From a checkpoint of a small transformer trained on Wikipedia.
Size: 17 layers, width 256, vocabulary 2048.
Architecture: RMSNorm before each block, rotary positions, no biases in attention or MLP, untied embeddings, normalized queries and keys, some layers without positions, local attention windows, shifted keys, attention sinks, normalized values, capped logits.
Training: a variant of Muon for these matrices, 476M tokens, 14781 steps.
Each number is 500 + 25 x the weight over its row's rms, rounded and kept within 0 to 999. Layers, rows and columns count from 0. Numbers have three digits each. The size before them is the row's rms in percent of the matrix's.

# down: layer 13 MLP down (transposed), 1024x256, rms 0.102, rows 35-134, columns 192-255
# up: layer 13 MLP up, 1024x256, rms 0.286, rows 36-135, columns 192-255
down35 100:512528478535480483503503513522458487467463501504459508472488515480452527495498501513520492472484518458501492477486517466526511442540476474476525505462491450486463511487492489477488478483527487
up36 091:441502468513471525471544491504522506452490520509486508523535474510469484458519491488487449525498457482525506501535521471514542520550468485502460524494505481462443530493453503535532506577478466
down36 100:478535536527513482485468460462512539484538542480503487509491514527503524511556490542499516537494481499514539518522470523477523513469541484489436523501477563482495499505483485523511521491513453
up37 095:484490520465517510497483545469454491502541534493479498533511496498515448500500489467507456521496509468506485449481525467463522511502482480524495464464490488498502476476468471519529505511498507
down37 098:532518480529517534494495507511519490442537471505482521494525473487460513531530489529465515545478550515533501500489515554510492449496500493472456506459509541518529521502498477464495487475534485
up38 108:529454470522491500464481524487513538519542437446514487500472472503515469525516504496528537478544499522490498495482504509519462495496479488511465461502513506502510492454495524493463481534514511
down38 104:525520459505458448486508512492470484519480517491471508488533512510545462528486546493500521500498469528472479455545485479531516548474521434474522547481478504504498505507506519505457481533498486
up39 092:506507523479506511503494488490535548477556507495495434523516519481470484518470447496478498481486468484541485504474521457510523524530513516522493516510480508514517481508522481516511478507506471
down39 100:506517533414541462518525489522506493456486468500493476495520477440499494490471493501477490468457494497493553492507485506492443496474494497451466520493528507485519522483512488483495505482474498
up40 086:491481485488508473508482493487515516502514551522538485527462528498468483508531499493512486517493518531439517510484483468450576523459462478537525530476492516529506509530493461517537467503476516
down40 086:513500520523514533505545498523511500494485488511510480507552525518454537469489524519496522511484503466503495467514476515524474502536545485491528514530503496548502515506515489499476520494520416
up41 099:502517470501497498479449531482491520493488519519554534546514423511551487516522539494525483493473505507465515502488510451469510514491517490496479492511482541537493492511506489485510476497495540
down41 096:496482493505492511497496486492475506460468517459516515500468506500546508508484518517489479465473536538445484482522475556459481491517498521539506507503500477497513485503494515513532450489486528
up42 101:548491450510465511479510476529493499482516465447485509491532463510486503499535513531482480478463511500488497498503457520516551488487490498501503490532511534482473502464488520516526481490475497
down42 102:476457488469475507495526478509488489496504470528499511492456510467486467498526444464509538517507499467506506469503485464531536493457458494515499529531516499504462504530541476485521485506495475
up43 092:479485519431484496510480503449514496518490492478494513478497516495421501479513452517483457515493509493491487527502528500486528523540480516521543549488529454511567499522486516477491516473492533
down43 102:522475482442546515507493501507529501522522479507553529522473522457508471527484493521479475520530504438491497524499467465509525509433488521508475532530533497478503480470499549482523520491494522
up44 109:449542530479462500556496455495509489520509529491520494538457477530498506511478528520523496484498501550498476477520511460511510549504493445481509492495518480479532495497518496528494531489512512
down44 102:490511500496473508528487508526536531504521465507501461441472490536496513509535486515488500479508516488542489506519434478553517511512498464513505528470488459493484525478499526564495511467473521
up45 098:459491505502501495484478515475525503500505522491527518432497447506504521488536518502562499479502462500532493521561499459490465519472538515497491491507513490519494513492482537470514516471543538
down45 101:518450515535534492517493476491507462479452489465519554453499478517524530465516486457494536484496515504494518461521441443475514509538475533497498512527495505493480494534490513503518510471439503
up46 104:514463509470498510499467481520529564502472492488518481506492471483482479477468495487490498471526532482501537511511499438482531521535492528511454535482476490518474498487470460511476469486490512
down46 102:526514499479556480503451503504530491482498513507460490480434483454513483514464499533471520563495490512496505536502503471468494470457515485572539465504573449526514525498482521506499498493481535
up47 097:464491512510479487536499481531500439505546463497526471475521486509535474486506495483485507466475486482530524485474485426522471455475492485500474467463498486480557536494450515448487497488537524
down47 101:470526528495548500539510537496507469473533555495510515521535509522516435560475525459521499521457461455517491507474485517491489485528552462496522512485466503497522526511482516515492440510477472
up48 092:511514538483504494467535505493513526547499531475521528545532493472462548483495487457502471516472528534508458480500476525550531478479527495504492476489486474486473527496463476536520510494462539
down48 097:523478529491524508513473523487528537500518510520505504515520540538501536488484477502476479503473528503505486507496518469539464544512503490528535487550462460543512488557532507544530453492505491
up49 093:435500467493496492506536502484496511466500505518493524454472456480502507480506481449466513474529507522568488466477509479487515522508508464483506497515507501471535442521478522524498543499561431
down49 097:483488488523521518486514546468497499474504505511519477506519502490516482514486488510499512533488482515501522496510469496490508459473566542507472511516530538498511483541494516432477463522495472
up50 092:499506552496511468490507452531525504497532467529515509545532497495478451494512478490519523537528477478498495488498502482510439511522522501490504525493529450514459508540522539518508512519495528
down50 104:522514513504479477507541469522473501514527434510484543467479465496482495487513515525494525488485534525493559511515559507474490489471495464451514464526559474554516490515481480456473495481497524
up51 113:487468490516492538481462483525501498502482494530509486539467459506491531463510465460504479528518482478537482460484487546494513470474480493504478501465488514449479470499530523488428531568496470
down51 115:526508461515507518536537494478487467525467490502478499476474475537523459521542574496517486488498511492493545532489516491553538516509504498503503487501541507496484498508490535502446507540496483
up52 095:514505496521489501491460519544559482486498482490478490522520460505498475509531472491490477482478492467473486520495507461484477498481483456462525473463445518543473495492466481479506480535472464
down52 098:487482459547478491475523509506485485524514520480515520488488565506521527517511500504515497472461522490531491496483477556519476478497490472519489475441532482460514503506480476474540488432475519
up53 096:472460526463483483497496510484521503512468512549496533518497495518463507498477492503538471506514486461521523497495484481523510487508452506528471509514510495473528494529491508489519522505468508
down53 100:498528478493509561494452492534472490503526496487536504487483450553478491504506474536497511478499494523453478496466480482505503481463528536515496524475430509514512503513515510488528467483532501
up54 083:462534505492538508541524464510449500505536506484495484457526517486471505481507484494409501546525483561477494515483523478501515491519453470524485496517534497484530474462520509507487473538501503
down54 096:532512511474438513505500528528504552518540499517472489489532537474501498488468530478484501489489519492517486483527522476521520503474498500496516514476524493518527496473470463563451515473471511
up55 115:505486517484500523495531516495448541528469430503456520497504516505512513467488507522532494519470474493532501524494563526525477532455516480487507491500539484486509490515469526522524504540453518
down55 102:510489478506473495449489526526471495512521499508468492491536509544533471501508523468488527527470549502489497495489507496487508514467489484514543501558487471519504481515485514489520507521460471
up56 093:522533519499505478483499487495528481506502442494488485521488572484481492524467516526493513484488523518540508469512531536489487496485482495508518491505574521493470499535506527504493519533489517
down56 101:487517544525467508511473527500480535527502502481460509507504572504473577522503497527480536501553492503462499464533470459470507498508531470521517533496513540545479491498523463505546497498517477
up57 106:512480552492510502478521495490501491473522516469531494467496497540498435497481400508484537497477526497515516535510499483475502449460508495514516473478496523480516507510456515467504498488499461
down57 103:504485527531504510494500541437474489556526500502520522513488489515525484504459457528523476501502504497501497546507469488506554521475514537486481461500471467506485504483526463458507529491467512
up58 103:542498477515473493522536538478498447508492555461489558517522461480518470497490494474485497501521499524503494474524522500536498531498468466503479475486508478529490485520490528490527472483485529
down58 103:475483468448520509464502524535520453516500478487441498521526515488524473519508500510458486511510473487508512488523435496496489487515503497507520470504498543508449498477510510486479498487494533
up59 103:484500473520480494509502473471461491514508442475457467538491461528528502532492476516539489471506468532528482480520490520529516506494527491552453460447478494503488476489511518541512511557559525
down59 102:486508453488515479504506507450474499522497478473476494492497504523501487533501465481517533537440499536495494469508456519553475487524506457514527515509536462495473526461510519495490480502532528
up60 105:443515553491475478489438481509485515473502541487558523464472457450476495457496501470508525534524506493509498466507480529489494437465519483468495480478527505497508496522481535479478541517504494
down60 102:526485511484524486473523484508532459492519514465498473518488494482469527499488472495507476495488531536477523531496537499476489553462514491481491497488496500491508486521507507459500459485509519
up61 102:465503508496497510494503509516505512405523482483537548497556554495471486482511459501487496497483507497467506492505491499477484487486480530499504503517520463474534460519508526516505485512510477
down61 099:485464495514510494529458511501492482494487482521476530457546486494478505520490550536489519520427496462522538482518510538519474548540501433523541475529499511504475528534484470481490523528513508
up62 099:500490515519498505437519494490513486532511499538480508491499456507489492484417477525492482493533493474549530511479457484490461500527500489501508485511493504484483493510479498501468541493487460
down62 102:484500510495486484515507468523534517486524522498487547465452529485502512469474496488534505486532496529466508453475532503484487473477462516522502537513472523512502511499514498465478556478482469
up63 104:449498492521508496485476490455492480528485525460502512527561498482491470477536487513510487532499485515500495494502507431494519485486478517510481507428474502506482503496531507536516528548521479
down63 100:497501497481562537500495479509528552521453482492487537525483447476492504524541516456488486463431473495462508497511487500496491479501512504494482477528500505491502532523503495467555508479535507
up64 097:556484496478509477501544508491500484549502516537476475517517544487466496537468481496562473517503492520508468493491531467539513527512498466468445479476479495485499464513536474492498519529444488
down64 101:495503499469475518491447491485452508507559497539493479495532547510493481494508450506486501504489462536506467498521490545528503469550555484514486511503514508503480510465501423498508505495478535
up65 103:505533481523503470480513500449449508502481526504511504515503512474516464499463517539485469516541482467480496452455497511491471527535502516496533524477499548491525545473489542534526528544495512
down65 102:494495522524473498458498510512457524499434528489517511502490559486516471554488495521477485508521491516464479504517447484500454490524501480499492498459507534510516509487508477463505547553551518
up66 106:473505480506516441497532500476491516538523465519514483472468499500501487530471535497492488484463500481510501609476512461461523509509473499527517469525485487481491496520493501524476451483495562
down66 105:513513512451502514506537545496499480508483466489505522533494506523504500480515477473553495486479512449506452507527512507557486519495514513526516505530515456481529508492496512504492475512486470
up67 092:486513490529489523510521474540473519489570501492484509530496510444503506522496506476493474535497456488514457468495507558490526506472546479530513457526484540523516529487510501497480485486531474
down67 094:465515501526488483462493495511503487500499496513526551518532480514529536467476482490504565515541552505507521514501517448511497532471462481521476504465524469500494473523509498473517541487510488
up68 093:471498510490532442501466509481466489497505500504517475523506470472521483512479512491485497482460527438512526486496485514530486474444491478524485510486521471495462529513492457496489493497518496
down68 096:476531511492523486498510493509475502465497508498494531478494513512512499528491478473490472476518493506472511497506509485459487547513511492508495488434467498511528530529540504516479496503497497
up69 104:487509548493563546527489479510487500486508484531491512478489532522492466473549529500509475454485486545482468476486519480521442538492513489555471487522494526494460490546545539505512480500470502
down69 104:477535512501527478532489511482517468469502474544487536525524472556496509507501453488527482471503533482482513473507497484521527491526527493574523507528493479489500505479575492524457525517461490
up70 096:498525517504557476551533535553526495524552494475488525512537524513471478507466523514520491506487564457523492455497490483519497453486484477541505497525529534491524486505483536526492488520517522
down70 100:485519488526485457484514473526493484520463485476524484531472509512487501522440468500535479447501512511493519487477479510506528507456485532549497452523532537502501500471531458496491479518526485
up71 102:482512507475506519469492509469503524464517525465474466530523511497530489506484502502501567492491518498529557494501477482489487508498544472504496503477496495470510489556477533513464488514529481
down71 099:500484458528519487522483504502524512524558532494469506518515490532521505536481454504485525500528505534491520524500510472451469474480509494507511494476487493517506520476476505487461500485493522
up72 104:491471524505466524545532495482503527532492524486471514513486518450546512525477464514531479445506471491512480508464510501522522461494511481485525517508549513477529512478523524497481466567504516
down72 099:534489488433479499468485504468486518503533532549464571499479509488501486493496502532491501438482509483520489533527517487500503497511520510510457521510485497525470477477510505498463461492511494
up73 096:494491521474473534483496522467555506481508536504432494526476523496521505515451522510475508511518499499512481499516442493503465538510527524507501452496518509491477504527542509550500535495520486
down73 102:471498465536486574498487493497500465522482501502476499512495503532505519444494485486490505490465518523505522508480489530526489493498427524514444520472464521507504515506504492507538509497455531
up74 084:500516504485490471529504506484507510479520506548498483546498525512458482472491466483526501490525545465527541472491480507539513544508531507556495511461514487476491486522494530539514468475526495
down74 087:514480524488492521481485485518480506497481515508476484530520597475520539470533523485506489486496520479462483467490511473533492495480507545481486509496490544482515445497468472523500506484443492
up75 099:486469504502473497500487509517588470456501466530475502507501545471510500490478488510511488486520493509498524489534546514457497502449507508538468508528534508491496513492472521477484507465502533
down75 097:531492500509507515490521495503540500487501468526481466520494489526539515548493480523463502476552534499510505511467493504496536485473509482512502519534532497503506472507524511471506510489527508
up76 095:507519466484499527491556514492513526473482485481513513464464561472473489517513500545508487529488501509499530510557484493526507484494524424449474476517531508522448483519546505515533526498540486
down76 096:493504533493480505536536512472530463489478510517471490481554468513516492498502526508514486500481478513515480514481477508453484497541475546507475472469470483502527529491495504470504482543481496
up77 102:496527486486428514504516522477467471507524516488461523503514494529480478546524545530503494491521488496520505517512546515474518483493495499454512519523528492519486495435460496484491453519523510
down77 100:491486411564491480466498529501531514526465464513507520495509492511504523499514526522493499517490501499472494531534467490497487512466507441469512476484477484500523508473496510473484500499490487
up78 100:450495525522515492488541535511481504500464475548475513516479548515475491512516511544477469463506511534530487476521485543557500467501462464472514455499499471532526511487534505483463482475527452
down78 101:473460505517492493515508488500434495488497503474500515449486478498476498542554487488499511491472511504478518514501493503474484513487517470504465493480541525529532524502505490490507507516474484
up79 100:523493531506491545482529469499467442486503503513502507469481501475550479523552504468509495508499502506444498544505508536507483503471518502512541485515553504505480531502495502449464481494477487
down79 102:503469486505498473494492497485474512504526518507518512526475458568517524509501540451570512517522527505524536534507480484511535510416502524534492505520498541432500536508466549500527487496482500
up80 095:527493461473511551515551483520499552491518502500502470511446489469455556474447517494499486521517488513500551484466502491495528508464498505475514464510483514502480494541492531513558492514489460
down80 101:494477495512535503476502487484488497481439480488489540489492505509523487499517504517527514476486511477501491501489531479529469505487478495445501512497496505489514460481514491516486494500502466
up81 106:550522513462504497546539525518490506468475478492528520549487518501518527517514522517498483507498480521518518473512554469484475516494475514496501558563515504467492490473498477474503510483482475
down81 103:555478480486519503548503500546473469480479473483492478509526499514490535505514543515465522514483516506536461479514516465469539488503498490542500503514527497494446512487466538525509508509483457
up82 099:529510488494453519515504484532504468476493518493495523501474496534518534561496505483509458511479492484560486513506537494483459496484495458476489567531474508509515483498442476505507571507527499
down82 093:475492476513531511487467445491519460511501474543515474501492504467468505531470492527499502475515470500475506539511501544516470484494514517541462567510492476482498513530487489530498492506487512
up83 103:486535501515488531501483538496511451495519493486474513496449512516471492497495487527501520476474508510496503530501528505527476476465506469502488537489486500494489489500488483510518434501555511
down83 092:496464539467484479528527485483543493517508511490465525476518502516501469493518499456470522508476550527505510483517538503484493523464477539512497515547509526517504469512519520484483504479465510
up84 106:479486490499492487478478496494524482523491470487508516468492533535501486491521524504473477528565504512529492494453474525536496457474556515509485501512496492489486500525544516496508466554487508
down84 106:473500509495430508510491490504452495525493545504505487525560485494488477493488526526514534494523527519513494545540521503466520507489487531540500476526511498477475497520504537472463496537510475
up85 095:528484526510516512483505487501480528469499559497503522554526528525491532506502511517508521523498440483503473491504519528507479543515530501509461496525523529536514490464477520503494489491504495
down85 100:512484527508542504499540471529504511496484482535505533478487453494516463528534510527444489561495508446488554504466507514488490467469491529501501491516506543458499479475489500516494491467474532
up86 096:471488510480497520507495535567493555482470493528488504467482480522500471513476491528527543515507508477497507455514471482533485474487513514467502494533438504508508490515545517496507433512482476
down86 097:514468521529520487450519485511467500524549513515494480492466541523495505492493509525465514478476491489515526553463504515466464490493477435518508557522514446497498505464532488505474498487481537
up87 095:478527499494471492498484472461513499549494456490513482479534483495541442543468526513518488460552471460501532490501492455504530520523454523522503501490465469504478494475517517453492496484523533
down87 095:506519520463515460473504500452487487514493501520486540559496508541494473509441537499483532552475509460491467519534489469509521503507495511501513512507489500511476498477480508475457515510520477
up88 098:430512465506492528490481532508510493460525496550490459447504546510463450536495491508489492504510517493522457488514489489489516493549467488504478498490486495543540486495501527496480496464520452
down88 095:499515485575510498509474494499485508521490507523496514531459518467525565519491522541485515536489468503509522500516501491476448436521511505514530476515487490578454515517547496512515499483479478
up89 109:505508483466492483552445493518490560512538484501496511481478463549546497515514490520526548493554517555523485536484517470505499525446500459490455504524521454502485492537502496516508452480489514
down89 103:543534459490482510501517483470516452494494462485552521530461514504461464507500505488524468500537488492513508478483498512497530517514480560502521469517489515525501551538512471498492458490484484
up90 102:462457493494454530532491512463529502458493486553494513466464514516514485466502534505480488525470508494514502477530508516524487505477492468500480500520531466503449511489499521532486520467485503
down90 100:498469538517557542452475564538495504500460465458469470483466513566503520505510493541473512477480465524502515511481483517446512485482503507477477458513475500474492527477476492508506518448438501
up91 102:530524541544490557503515505500481456508491493450553534521502540512548479503513523504507479485512480514479502513477529485472445509493533468518456474477509498488509491491488448486518519478530518
down91 103:524486472553494512489447550537499494494458498516509467460523486552480489468489493509494506487490476462482485479499520494477546515481578502498482520474461539493536462508473498474548502507475506
up92 102:478510454519453489498499457490503527484472529491506592475468518478471490516512473513516493485490492532488488498489471506460450496481494497476520487500482497454511486516475533470487547497484460
down92 105:485485457525524508504491480506520504492488477496495519504507476475508487520539517446528548521465497545506495482488522480502510508516527464551494474431478493498490527516488491495460482531535483
up93 100:482463509489532524483517503521521502505485481492524506516524477523547478479512500520527510477526482476551486499492490480489474535473517515516485456509496472462491495473492508512506539466518490
down93 099:535495511509510523490494537490524506506506476461488505498554518506521472570591499511508528485508546481470518529508487522475461500474537512484503485485501492549512467508532507530494484481457449
up94 093:488529477513452487443532522482498511490488467487513469530505534500501475506532524492493534451510493510511487514502505438531483521470539489503477503506531457562537480539532552510541546504454532
down94 092:535471453470500484534493483425507535462510476472499495486450514507506469465518523488464498503517485488489487493514490479507446560526459524491483528536530493508535439490468513529511493503488480
up95 096:515469466439471464506527476533489500513531500536522471541459527474513451514453501502495483529491470469492515541510525511516494507487507477504509479493501460516499480517517490481550454504522545
down95 089:552480464453503466498517450502508508492512526546506531482458488469471532470527504503476500538513510474518470476501489512528482497512461497515467466500486476508519459477527482477505493468468528
up96 101:505489525505465555504532490509528483519499496528488528511475517512510492495531490501482499466515488511538485508511489480527540501498470488533466486492527467493527504475516499477524568478463515
down96 095:510493476486529475502528508542498493538499545499495489509500478493518520456458543496517542490520513490459534529522497480475505526505467501474503535480545475533528517456530490507474444469533501
up97 098:478465513494512523475499504495498504487459514471475462474538464483515467496507466527492480486488488469513546475487503488516530508545514474513497497467516553486489469514482530500541482531511476
down97 102:437509462476492509487578554483498465487525472486520505508503500481506504500499533532496516526493534497507524537492492537477526495537493456520478521490485504498500477504465513473511513487474506
up98 112:476526498478455463479464492503497461497480512524503501530511487499500523477505509515505504536473483493501518505491535444525528538529490504488513500545531519517474491524475453487493509499501473
down98 105:489555457497483502544517507503483476489504476536512512456495455476519540511470510554473501489512513476508531513484483460553493507530495484475501520515513466540485523511504486529550516523529528
up99 094:499490490528525504504491489487487449502461475446504484537505479499554517442491483504485500505506479489522522488516477530484496484505462484481517495479541466465508495505462487502469486496472501
down99 100:504510546548519514542494501495487496516495534502520500529500472516475491526486487503446539464484466528488512506461476536500505497556480525474480502522536510452555484492518499546561461506529542
up100 099:475544440519478476462538540456545529504524465475519468460436461527512509494506501500486482500531462475497494549501522492510467501533520539483506472503525500462485501551505518473531497524484561
down100 103:506527512508536471489508503484501488509510465509457467527467507522525502505487478488476533509514489508489445500508498481483552496519448506507509476506517507507433479452535528525506460497470485
up101 104:528499527506520453521459492467517498528471501524496515477494485527499470530508488537523464489561486488477523502482495520486491494490509505521523476527537506495535490531500507509458504526500499
down101 107:437493481497512547520461471504494523513467519510472487490496484490516470453568528483442489476497481530489495476490500509472460535489508468558524502478488521481486489482503466501519455474506495
up102 101:486472539487512517497505477511458489493498550474522473502492523482525480507487488492469477503494487469540570476493487512489547496469515459453473493531492473518491513494541502516495519503502536
down102 102:535511546505546512481441485558467521438512517540499494477512553546496474517460516490517462506548503516461527471548542489520529514500479497478537488494492521531472487517524514515493495439479517
up103 097:467478516467572487527457524504526590477517495526521470493483473494486533500499508500477489502497510519578506539538467548473532460472508484461518483522469508466507502472463493487511495489495514
down103 098:481499518509466537496467535475499468511470530527489492523464489501503529490471515495476493488516501500505509507560493485485489526462468482483516498484515492472449497543552482522480478474478501
up104 084:479469515492477512491496506548479504503458531499481465537522513487487489455484474502489529490545496466513505469480497446528505490465485466467509494495508518493509519507526485477529461488515495
down104 093:497503469535494470528514509500522492474510505500472543475465452523491479497535510532553493531474482511529552495520500489495500532546495512453516498543502524500478512483533516473496511522497514
up105 099:485500543512442498500501491561493524515512515464486457487496478516460471540506462489478476482512518491540497489511454551467494499481546491526517529515526486501478483496536470533479499493514514
down105 104:486511476437475508471497533510516447484558522503471449465508515486489499539510524507475501466499502509538462494565485472558499499495512562510532476484494488462505474541501476494472507483501492
up106 097:522482520534517494523461478501498501492485487505480461488483470507537536548472489465496458503533487533553498483452490487541473499510537488515479492544538471508506485532512464513492530554475476
down106 102:556545473485536459541535490483446488493517537501476448472468501500474496508535481546493498552504499499526512468493515533498491507498528499500506498512501507457510486510458513519505520516565497
up107 096:517492495518496519494504476481476507491534485513505506495475501488477497499508483484485484493531534479487470512529490521464484488510487499480472482420476503482476473507512519506503513531513486
down107 098:483522501487461511488479471542478496479483460519514549576508481486474539533503473535514523505495492456514535484483518492499551506502490470472520516460513502513505538477553475483497503529503487
up108 088:515509500494469519512547498480512488518525499501527497522478549513528464503490479510518502500524465532542497496472470466525482524497513501471485505502526493492483505484488494559485481526548472
down108 094:486481523447462514517509474488520463514525509493491515466450519529475493484482532518536544488502515517540521454481459481506472459530491477533472514526509453545505492494509480551507501522516485
up109 110:516504500475499507457487509571525509467507489513495480530488508518511484481512491467494501486519513491509465469500515490495483510499529459488520510523485458487489486540453455517531530511525517
down109 098:513494486495455473482521529474515517487487489522483534509520462526532543519533504519478480479486499488515489463493534520505488510557448529494530463508509480497473551476477474483493458455503529
up110 104:503531496470512486526461534565468468514536482474522496474500550468485507488451507496504486503500497553510494491478493524497474467497545493492559495464502467504516540560474502514526495500507527
down110 096:559514482470506495538490471502473478522542474509520509501516471495508490475532496496525490520462525518484503483525531480501498470510502511512498460509504476512489511520536496508507462490465483
up111 100:480501493486466496527519493547531522504487500485511504480475470455477480495486538496488457483503495510494486506491476490480506501518502451489490481536506501511526505513507515470482558514532449
down111 097:518507508514536478489488511537531494470500517508514490473507487482480490518546469492575507461477504493481505520501476514480555447531457480486514511464488499483527512467499482482496497457507527
up112 103:482518503508498467471477532497484495475523526495488508509464448493491497545479482500487483495452481456541533517549528509487474485455482485447531461523503483488497469499476469495465535508480482
down112 099:446476523522470485489464486589505509490525492540491465494474477459496501505509499499524549473538519480488484513475496519462506459470475523475455508487488483506538509487497469515487473498491562
up113 098:440507542515485507529500483509506499528498525502490473520470535516507519505505541480542514520482478550519497507458491532505458471471514501541500471535463468494507493482493527473502505475474483
down113 102:486519498512508539496496497508485499557494498515501507504495512500508500488553523534466517515513529504492474506496503529500499488521549450501545487491514502521480506471483494494489467477554507
up114 100:497497495499469499505486501494495536509491518491529525472472485499527499471486485491524465528535569486475506501475569491435486537530488496470496497498521464517524456522502508556491499529519505
down114 098:503499556462516517498502504497487505486476485515471473483512511549531579506504532474507520498497457479471524500518493501466504485506487527511533509486478526549488537517526489563488524518514506
up115 106:502481501489508485481450510519468523442512498494519524515498507486499499504470474539510453509511500513513506510492515504526513507509475503484501539482518551476496481490481530522484512521524486
down115 101:483522473511518476529516503480461447485463490514485449519486509498498458544497535506510523508532530529506496499469496493495499517523484488526512465518509451511489496477474530522508501537490500
up116 111:464499499479530484494482484538479519459485504457507531498529505538521545500514518510508501490486472457494495497506506496491555513512516477519465525472499474501507476491492494472517494483503524
down116 106:520536525458540519510502524487518480517497484506513484479446475485547542551456488509476531515522498512513488513511441525510514491492499467538465495478483438478490545485526449488529483483505515
up117 097:456496504486457502534470533539513495492538494545520490458471500498520496461497530527499543521490473520476466494494478504491488526486468504524452521515505532493480475522517506497491516509483436
down117 109:460478532429512493454458517471535500455531473497483503521514483492467517465498569517462542536491489497457488505519514492543515444504509484503478497557534519526493520476493469494527532510501498
up118 094:502487496510483486467501488493499510470509515475462512520480530455504470502551482555488497547541459464456524507545530509457511504480505510455452507494475518519499544459486489501517487516500493
down118 096:538490483461527506487474542507530477477443466523492505489477474501502516508483459499495487532489516479492474491498497496520507499531492505512538478505538499554543445514504486466491511538510481
up119 104:499515530499530502452528487494500527505516505529482510492523467528495498508541529496502529459507458502495490477522460481454472505504464530486515510541481474508454508499545515459482492521522463
down119 101:487524514545509487520554516508473523480479517483488545525434540509523543523490465495530538513529510476518485532527503499520534531524447477544496521485518523475465514504520497476497503502485519
up120 095:513460486502509469463558495494538472480481505477529487487462522485497532496502478514486493482480487561496521535468504507500488427453468479500531496478485463490508514490464497502479511485513495
down120 096:503462472528487500502424497535508505500493541494491480454501487517496473480537513513515491507490506487509502521542488513482521531516518523445503516487501499532529502509491465523518477516518501
up121 100:493516508489505461475432518541470491513501527538440441508491483511480474450463446486509506511484537491559529494519488510487476469492476470499527515485521484481495521509503492524489486528478536
down121 099:488505524441519490482489474490479471484479467522486452490504514491497514484438538474497491507486519513487504452524523524490524520515531518518501511480480484553489476505514525505486512526526539
up122 096:508483526549471489540560490474477523520477524552485506511508499479514511530491480449519524491467527549528480478470482503516503532528558480513475481482475486484495493498556485516525482494526510
down122 098:506517478512511522512448496477490476489500471475505511531512535480488501511520463556505482501487499476523489481543517487480483486530493510518503512508489521526515506484511476528473501518529505
up123 100:509537488441510504521492503511523508484449496461483481518466512469511480448502508520487465521487521505490488507525522529519475521535446511500552488501500461475498525481543460512454519476521523
down123 099:475457515478496565464506511518527468503485500517539517496488517477542539534495550492510468500505546513506493488508484472526501484509502505468477522480551516506542526458512484495541480516496478
up124 098:538508522479496519487460496488518544496526494532459485474507510472499455532472489496466488484526478486554463535535502513486513519464544471528515476529488477529482545489543511512453509469466511
down124 096:499464492503477498516497531522507525556456541483499488519548550544516494509479494518514478518470513502501475542496518527536487526486536529508486436475516497497490513482465495536527535472517490
up125 100:513501501459498538501488447439516467463522543534476484507470488504495493489495477499481545532487475503516511489526521492488511465477528475533478447497532473484543531479476525482534530503480502
down125 102:479500488457497502539489480480503474524479512505458494482479520462509490449518486512491474514470512492542498492482524503506519540480448514528528511523463466537491477492479488545483507511497465
up126 089:468516502545472487472503446524520497477508493502488546561487520512523510468506512505511454480510476486495500467521538517492459455485534497508463509498503481453468509523505498508558498452471498
down126 098:503522482505511456442521497534498528476476526507467493452456501487487512440493519516497533531539530502536509496479504462467502461512501515514511479487458509522464515447495468525483494486477509
up127 100:503437468530508499482462461529504466507505502468543449495472462484533465442471505495520519461504498493526473508487512488502480522490512495440476455490491490489512474521500509497471460522456462
down127 098:464528460484477494498497495508493480492472513523473485492498451501522509527529469535481539477543494522500496475513485499499504525489511456506485494520527516472492475526497475454455481515452518
up128 104:498514523472538502485520499508500479495519525503490478486493472517473487432478493513520471490494493541482564492493525519475507482491539445503508502504481497498516516513481492429483510527515534
down128 104:502444519463499459495480507523503511453475512527487485512494485463479513466519472519540476440500518531495516498492499494478465500498516460493529490502469497526491541467509509493510510517490531
up129 105:517464520480524471527489448507531491503492492482493511484483486529514524510490528463540514551463513563504458503515465478465478472519508554497540482453474512528500498472487526453496526470511496
down129 109:455504520519524485441508492497540480513493493501470472478516502492495467498486486529545526511512479480526519514517495488457480471507500453480500510519509460514451489485520507460506559519518488
up130 111:507411516478501528513451503494471476544468515480547483505468525511540492493493526514492540501530552478481534501511474497490496504520490523512480579473486477528453514520504552519503523498500476
down130 101:477477485476509522497453499465470499473536516534525476499452494440471463537521499481489516485463515486476494499478520461504531489504525498506450471489496531464503509490499554498515475517474552
up131 097:447481504528508478517490543458527470510572493483494507524539487506482487458515514501492494480479501528535516516498471510480515505533519498509534457526486507498513501473481530505544492479500485
down131 099:497470524512482546505484503498537478524565497547476564496495494534505520508534517527541500483468504461520504551525477527513500492498481504529512468456521497524497484487496517498533454462516477
up132 092:528535484455491520515460534532518492485491476482492516526524523535482439549475518491453538515500485487533525537516529462522488485465501459494533479530564506503490502486496525475492517557500471
down132 096:460495505504526509561500485473506499461507486519482495549537537532503487503501488522462475512471509480500518505495485480468550484466485528501497477501499516512488523518536452488508473464505501
up133 095:540503498487474491526502531521517499492529458469508492481524490503503471441547517496474529486526479496523498504473452462496495474501486509490467540525523541506468520502481501480536501498499519
down133 099:492514512522541505476534481490517503504509489507481530556502527469481524472458560515480483494498493475468514480500528508561485515473541495506472480522459455436497473489515496473498478514550484
up134 092:488497565510546497503504515529484502484508472540521472463487497499520470510489552476487470501492488455533495466493540458490504483488481463486450490490504534481533513532462502527547478492525482
down134 102:512465515460490498484469536536485520531488475527475477473492495469533462525522484539474488470486512495497443538476523522489522539476475514487464483486472505491474524500475487506520534541498512
up135 107:493485517476450520535470467512507529483539469487479549521500497530501489444511483478572472541470502531466549491471516430495509536569520503525481493498459448482503520492474494466475476506493509